From a checkpoint of a small transformer trained on Wikipedia.
Training: a variant of Adam for these matrices, 326M tokens, 9940 steps.
Each number is 128 + 24 x the weight over its row's rms, rounded and kept within 0 to 255. Layers, rows and columns count from 0. The size above them is the row's rms in percent of the matrix's.

# layer 5 MLP up, 704x256, rms 0.0589, rows 391-407, columns 128-191
size [ 74  71  95  92 107 109 127  95  96 103  87 110 153  88  93 111  94]
[[135 128 146  89 123 134 104 134 105 118 150 106 126 134 134 115 116 114 161 116 141 127 135 123 127 129 156  97 110 126  84 142 138 100 107 131 138 163 113 112 134 144 210  93 121 102 109 123 154 112 141 139 156 116 138 118 153 152 133 135 120 127 142 126]
 [147 110 104 139 124  97 147 144 126 149 130 133 138 110 119 135 137 171 145 112 142 133 167 133 137 137 104 155 132 156  71 125 122 128 158 110 135 128 145 132 153 146 101 150 119  97 128 105 136 108 153 153 116 142 126 140 151 124 106  87 108 147  88 139]
 [123 177  50 122 163 122 134 106  69 151 124 130 163  64 127  84 170  93  99 171 135 116 155  99 108 153 113 154 125  89 150 114 101 158 131 132 130 107 117 151 133 108  96 101  99 151 134 160 125 112 118 112  94 123 172 147 111 146 110 112 157 156 144 105]
 [119 183  93 101 129 129 125 144 155 157  98 141 130 134 125 146 124 122 112 159 147 122 134 141 117 132 125  98 102 118 113 158 119 113 106 115 139 129 140 139 170 117 112 172 179 116 132 131 108 125 169 128 123  95 101 138 124 123  89 138 141 162 126 127]
 [114  54 118 112 150 136 158  92 129 151 142 120 163 106 140 133  83 149  84 157 100 109 140 106 157  77 119 155  97 118 128  86 113 136 140 153  86 129 123 133 136 107 128 129 116  96 163 167  90 129 101 122 122 139 114 155 165 111  98 106 122 131 117 139]
 [ 82 153  78  83 146 155 158 151 160 123  91 154 111 124  86 134 144  87 144  94 158 113 114  74 131 151 141 145 150 101 124 184 126  81 145 155 141 124 120 169  92 134 142 112 115 131 128 143 119 149 116  66 116 135 156 131 118 106 160 128 165 165 115 127]
 [135 129 119 179 170 138 112 133 139 105 113 109 129 114 124 113 141 116 120 116 141 143  88 148 170 141 150 152 123 127 126 202 139 165 102  89 140 138 181 129 132 121  99 138 120 144 126  95 188 110 128 121 138  93 145 108 133 138 153 136 144 102 157 155]
 [145  78  75  95 123 164 109 111 127 137 135 118  86 114 101  97 140 120 156 118 134 109 111 135 124 147  97 164 103 118 144 162 143 159 126 108 115 100 145 133  89 146 131 115 118 138 119 122 139 135 125 115 165  97 102 158 112 141 104 138 124 114 132 130]
 [ 85 133 125 169 143 129 166 105  52 160 133 147 131 105 111 108  97  99 139 144 160 179 120 150 107 143 131 147 106 124 107  95 159 140 123 121 123  99 117 157 134 119 102 180 180 133 137 126 108  96  96 118 103 146  94 120 100 114 121 131 170 109 131 134]
 [103 176 117 154 113 116 124 121 106 107  97 107 130 121 133 175  85 129 147  98 162 151  94 121 146 121 139 111 123 144 167 149 101 103 142 127 140 134 108 163 125 129 130  95 135 156 143 102 155 120 123 171 109 103 123 129 165 172 116 176 101  81 138 175]
 [124 142 149 138 150 127 120  89  95 120 110 144 162 112 121 161 144  81 129 107 124 145 115  93 168 128 157 147 134 116 109 114 143 111 156 140 128 156 174 122 143 109 120 132 120 142 141 128 123 141  48 180 151  83 165 113 113 123 110 122 177 118 103 181]
 [110 139 165  96 130 108 127 123  92 136 122 158 128 107 164 134 114  85  92 138 156  88 126 132 109 142 115 149 135 136 114 187 189 159  99 128 143 159 116 141 149  75 124  99 106 114 129 128 110 110 157 110 150 124 125 125 156  99 153 153 108 118 149 118]
 [134 132 148  90  89 131 110 136 127 134 151 135 125 165 113  98 191 119 178 108 129 143 129 124  57 124 133 127 114 124 185 104 123 142 146 163 122 156  97 119  99 125 150 114 126 145 164 162 115  89  90 136 131 146 137 141 105 117 134 116 153 106 129 137]
 [148  60 122 147 132  63 144 100 151 137 144 106 110 189 108 120 138 137 158 108 129 137  90 120  96 105  94 123  91 141  94 135 111 152 132 137 146 188  82 101 138 101 100 169 124 135 155  90 136 121  98 109 109 137 134 121 147 134 152 144 102 136 152 126]
 [101 106 106 123 107 116 127 136 138 134  97  76 112 129 124 107 150 120 116  97 130 117  76 107 140 128 180 139 116 147 133 117 175 133 149 139  93 109 131 158 119 131 126 123  95 134 113 138 140 139 102 114  83 149 141 115 143 143 132  94 134 123 133  83]
 [114 125 113 108 110 137 117 146 131 141 117 137 100 132 158 161 138 151 158 120 134 117 123 127 167 117 123 154  82 145 136 108 156 114 118 137 108 110 112 150  95 132 111 141 125  76 139 128 110 154  99 114 115 167 133  99 161  94 122  99 103 137 131 145]
 [141 137  95 128 113 121 155 118 145 117 135  90 141 112 112 145 156 104 116 113  79 101 133 119 132 122 122 113 115 168 121 136 118 133 117 155  95 109 158 168 114  90  92 158 111 165 132 132 111  82  97  85 116 132  75 125 133 146 150 134 125 108 138 142]]
# layer 5 MLP down (transposed), 704x256, rms 0.0531, rows 391-406, columns 128-191
size [ 72  71  93  90 107 112 125  94  94 103  84 112 128  93  97 115]
[[174 156 122 120 111 119  95 151 119 153 116 143 130 142  73 156 128 102 149 118 118 115  81 132 145 124 142 119 119 101  67 137 155 132 130 106 164 193 105 121 122 152 204 129 132 131 135 146 112 140 161 157  90  97 167 128 124 140 129 140  93 112 124 192]
 [177 160 167 159 121 112 113 106 154 159 115 120 152  95  96 138 125 159 112 136 144 130 100 122 166 145 126 116 148 139 122 136  91 141 180 130 159 138 129  89 118 170 143 136 121  85 103 162 149 133 102 121 115 116 123 195 130 155 122 127 113 109  84 131]
 [ 91 168 137 144 156  98 121 121 146 109 132 124 190  53 116 117 145 101 118 144 116 139 119 105 111 144 177 149 183 168 129 128  93 132 120 118  90 104  82 149  69 137 136 135  89 143 162 128 105 101 145 106  82 137 150 189 119 129  78 140 121 127 125 115]
 [108 158  89 104 135 172 131 136 166 127  84 123 138 117 125 126 130 130 123 131 136  98 131 169 115 137 117 114  76 126 105 136 102  98 108 135  93 129 117 153 156 127 135 146 137 141 127 108 123 178 149 130 140 111 136 145 134 128 123 137  83 173 104  78]
 [132 113 152 127  84 146  88  84  89 123 157 109 138 145 171 123  71 117 127 132 164  89 148 166  89 126 160 147 146 118 146  92 118 126 127  91 150 116 113 137 147 110 151 107 136  88 177 126 104 138 103 136 116 141 114 126 136  94 153 112 107 122 138 119]
 [ 78 142  88  87 131 135 148 162 115 160  99 141  68 126 101 129 136  59 158 101 163 125  98  94 123 138 146 160 153 127 105 167 143 119 144 127  94 133 146 178 110 117 153 125 101 145 117 153 120 133 113  66 106 111 159 135 143  88 203 135 156 152 106 103]
 [166 140 106 175 149  91 135 157 146 122  86 149 150 119 116 138 130 103 124 132 150 163 108 136 164 140 147 130  83 130 109 222 154 123 106  97 151 160 147 129 132 135 119 143 119 124 119  85 163 124 150 113 108  84 167 114 114  95 164 136 152 134 167 139]
 [102 149 103 129 124 121 104  91  88 131 166 129  95 132 126 111 143 160 158  96 141 120 160 114 154 120 176 132 105 125 120 107 121 140 137 126 167  85 132 129 117 145 159 134 129  84 123 118 166 122  99 143 119 117  75 136 157 117 129 116 111 130 114 232]
 [164 140 128 164 172 105 101 137 160 154 133 110 137 112  99 115 128 161 129 121 107 100 152 128 128  97 140 109 153 130 158 143 103 138 138 129 121 127 131 136  94 153  95  84 131 123 154 146 123 110 115 139 121  92 141  92 119 155  83 184 128 110 117 136]
 [ 86 122 118 119 102 141 136 146 141 129 132  70 132 147 116 129  99 132 163  88 181 125  78 107 105 158 150 115 148 101 171 144 101 139 123 153  78 113 149 156 125 161 115 120 110 172 131 108 120 109 128 144 172 113 135 119 157 155 136 115 119  58 144  93]
 [143 139 149 140 136 113 139 122 138 128 121 125 146 114 126 177 140  93 116 140 156 160 144  87 126 141 146 124 139 127 109 129 140 109 128 126 122 169 153 158 140 122 125 112  80 137  96 108 140 173  27 134 155 107 145 111 112 147 127  85 189 148 113 168]
 [103 111 132  57 112 105 146 115  88 153 144 161 127  90 130  87 142  89 114 153 165 111 173 120  89 127 103 118 113 107 131 141 176 176 120 102 141 112 102 174 150 128  83 105 120 115 122 138 140  91 166 125 151 138 117 121 152 120 155 101  98 132 159  74]
 [126 113 109  99 117 124 125 124 118 131 162 132 126 146 126 114 171 113 172 130 107 161 151  81  88 135 123 127 135  84 163 112 125 133 150 138 143 128  82 115 103 134 159 114 132 136 154 149 121  92 101 138 119 122 126 118 114 115 131 104 150 132 135 137]
 [141 137 139 113 109 141 141 128 154 174 108 126 173 128 176 125 127 155 126 120 135 137 113  85 138 139 130 144 141 131 119  90 114 138 135 115 174 131 120 137 100 103  97 115 136  99 157 133 130 143 182  68 142 159 170 143 102 131 144 134 108 147 109 210]
 [114 146 108 158 119 131  89 122 104 138 127 118 121 123 140 103 135 126 117 128 126 140  95 137 153 124 150 167  91 112 127 127 146 156 122 128 137 145 125 135 134 121 104 147 119 149 110 126 164 131 121 111 118  77 128 127 153 138 126 102 145  84 191 149]
 [113 132 165 113 112 183 110 158 118 129 118 131  88 136 149 106 147 145 146 140 120 106 134  92 146 118 131 134 141 157 101  95 165 132 146 110 119 118  95 148 130 145 136 155 157 135 121  98 149 141  95 119 134 175 111 119 172  95 129  98 145 157 122 142]]
# layer 5 MLP gate, 704x256, rms 0.062, rows 392-407, columns 128-191
size [ 72  94  90 107 107 126  94  91 103  85 114 154  90  94 112  92]
[[140 173 151 155 141 146 118 128 150  99 109 118 163 161 127 153 134 118 128 100  88 133  75  96  91 153 122 152 100  94 139 108 110  65 147 149 113 125 116 118 109 163 132  96 116 138 113 118 138 120 120 126 169 112 139 142 150 150 122 119 117 114 110  92]
 [100 150 184  98 129 113 134 155 194 128 133 136 172 109 126 144 104 127  84  75 109 174  97 102 146  93 200 145 153 180 125 117 104 130  94 137 136 138 122 155  84 110 125 150 121 128 146 123 117 130 129 117 115 171 136 151 138 127 100 126 154 128 112 102]
 [108 112  66 142 134 126 129 108 141  98 126 149 164 108 130 147  99 158 141 149 115 167 156 122 183 127  92 144 112 149 107 102 139  99 139  98 134 108 156 126 129 164 123 103 140 113 174 146 154 158 138 112 127 121 123 142 129 156  98 124 147 147 152 115]
 [131  98  96 108 166 110 157 129 137 122 127 158 165 113  78 139 177 138 106 122 126 172 145  75 124 128  64 120  83 117  95 121 118 123 124 160 117  99 132 107 134 121  96 143 119 157 136 148 102 153 130 108 113  96 118 140 137 167  77 107 152 154 116 118]
 [148 166 140 116 195 149 136 130 135 101 107 140 166 114 126 165 121 170 115 155  71 164 158 110 116 120 110 150 138  94 126 134 116 117 136 144 135 138 125 133 115 138 108 130 129 125 140 121 113 126 119 143  68 146  93 123  79 135  90 160 168 165 122 152]
 [147 138 138 111 123  94 135 178 150 139  97 159 170 119  96 112 139 125 120 150 108 132 134 132 135 115  94 119  78 122  91 124 111 110 120 109 139 115  94 111 122 132 147 123 126 147 126 138 118 136 111  99 103  74 135 130  92 123 131 114 139 200 137 118]
 [163  99  99 105  80 131 135 155 138 133 112 108 132 114 129 131 118  66  84 138 139  84 136 145 114 116 103 118 120  92 125 141 155 149 107 123 103 134 165 125 117 132 125  74 107 175 142 146 143 126 137 101 151 152 120 153  81 174 140 151 116 140 112 128]
 [ 85 172 118 128 124 102 145 141 167 174 122 137 158 121  89 137  97 115 131 138 133 182  96 101 141 118  99  89 145 179 136 100 137 185 129 118 110  98 136 120 128 124 154  85 122 144 125 124  81 102 107 139 150 123  94 128 103 139 130 130 140 129 106 143]
 [153 138 153 148 145  87 130 133 114 110 119 147 126  93 155 122 134 163 135 149  85 171 169 161 137 139 131 134 126 133 117 170 138 150 126 130 116 154 108 138 126 103 134 127 132 104 115 154 176 152 113 132 101 128 130 148 112 195  80 132 124 141 131  97]
 [158 133 143 117 149 119 142 141 110 153 116 129 114 130 181 149 134 107  92 168 154 143 129 159 143 125 102 112 108 150 105 149 110 124 138 140 115 115 116 150 153 132 132 143  63 141  87 112 124 108 136 125 129 139 157 129 141 150 143 104 139 140 118 152]
 [167 101 160 152 168 126 130 165 108 132 133 147 136 154 138 132 134 125 116 108 119 117  85 109 150 124 138 118 124 163 139 182 134 106 117 174 129 135 131 130 116  89 128 146  86 130 110 107 116 134 154 112 126 134 113 168  90 113 153 156 169 149 113 156]
 [140  96 140 129 158  99 100 171 133 131 100 139 147 127 119  98 138 134 129 164  99 154 119  88 121 121 149 173 136 107 128 144 147 132 137 132 163 144 118 100 147 117 126  97 139 130 174 129 120 146  86 123  98 129 147 115  98 120 128 101 155 148 110 132]
 [118 118 129 160 152 140 148  99 167 175 107 128 151 116 161 105 130 167 107 155 133 164 126  87 108 139 109 114 152 127 132 106  97 165 119 116 112 152 113 152  72 127 117 106 141 110 188 126 119 109 157 104 155 146 171 122 118 121 115 118 114 123 100 161]
 [119 156 109 130 141  99 108 104 131 120 113 151 118 113 141 129 137 166 160 106 121 149 122 122 171 154 112 180  88  99 123 127 115 167 112 143 127 162 113 126 129 114 124 151 100 148 145 111 154 157 121 135 138  75 153 172 134 148 116 122 144 111 178 138]
 [112 147 109 126 157  74 134 131 127 128 136 141 137 124 142 169 126 157 122 139 115 131 106 160 171 134  89 157  83 143 168 103 103 109  85  84  99 137 149 133 137 114 117 115 127 128 161 134 111 128 112 121  88 122 136 158 116 148 115 108 133 137 107 125]
 [134 131  98 136 178 125  95 117 163  72 122 162 151 124 125 104 110 118 107 160 137 114 132 105 177 132  81 127 128 145 152 117 121 107  91 111 147 147 114 121 118 149 146 148 124 107 153 108 122 132 146 171 103 131 168 157 131 105 177 141 110 138  97 108]]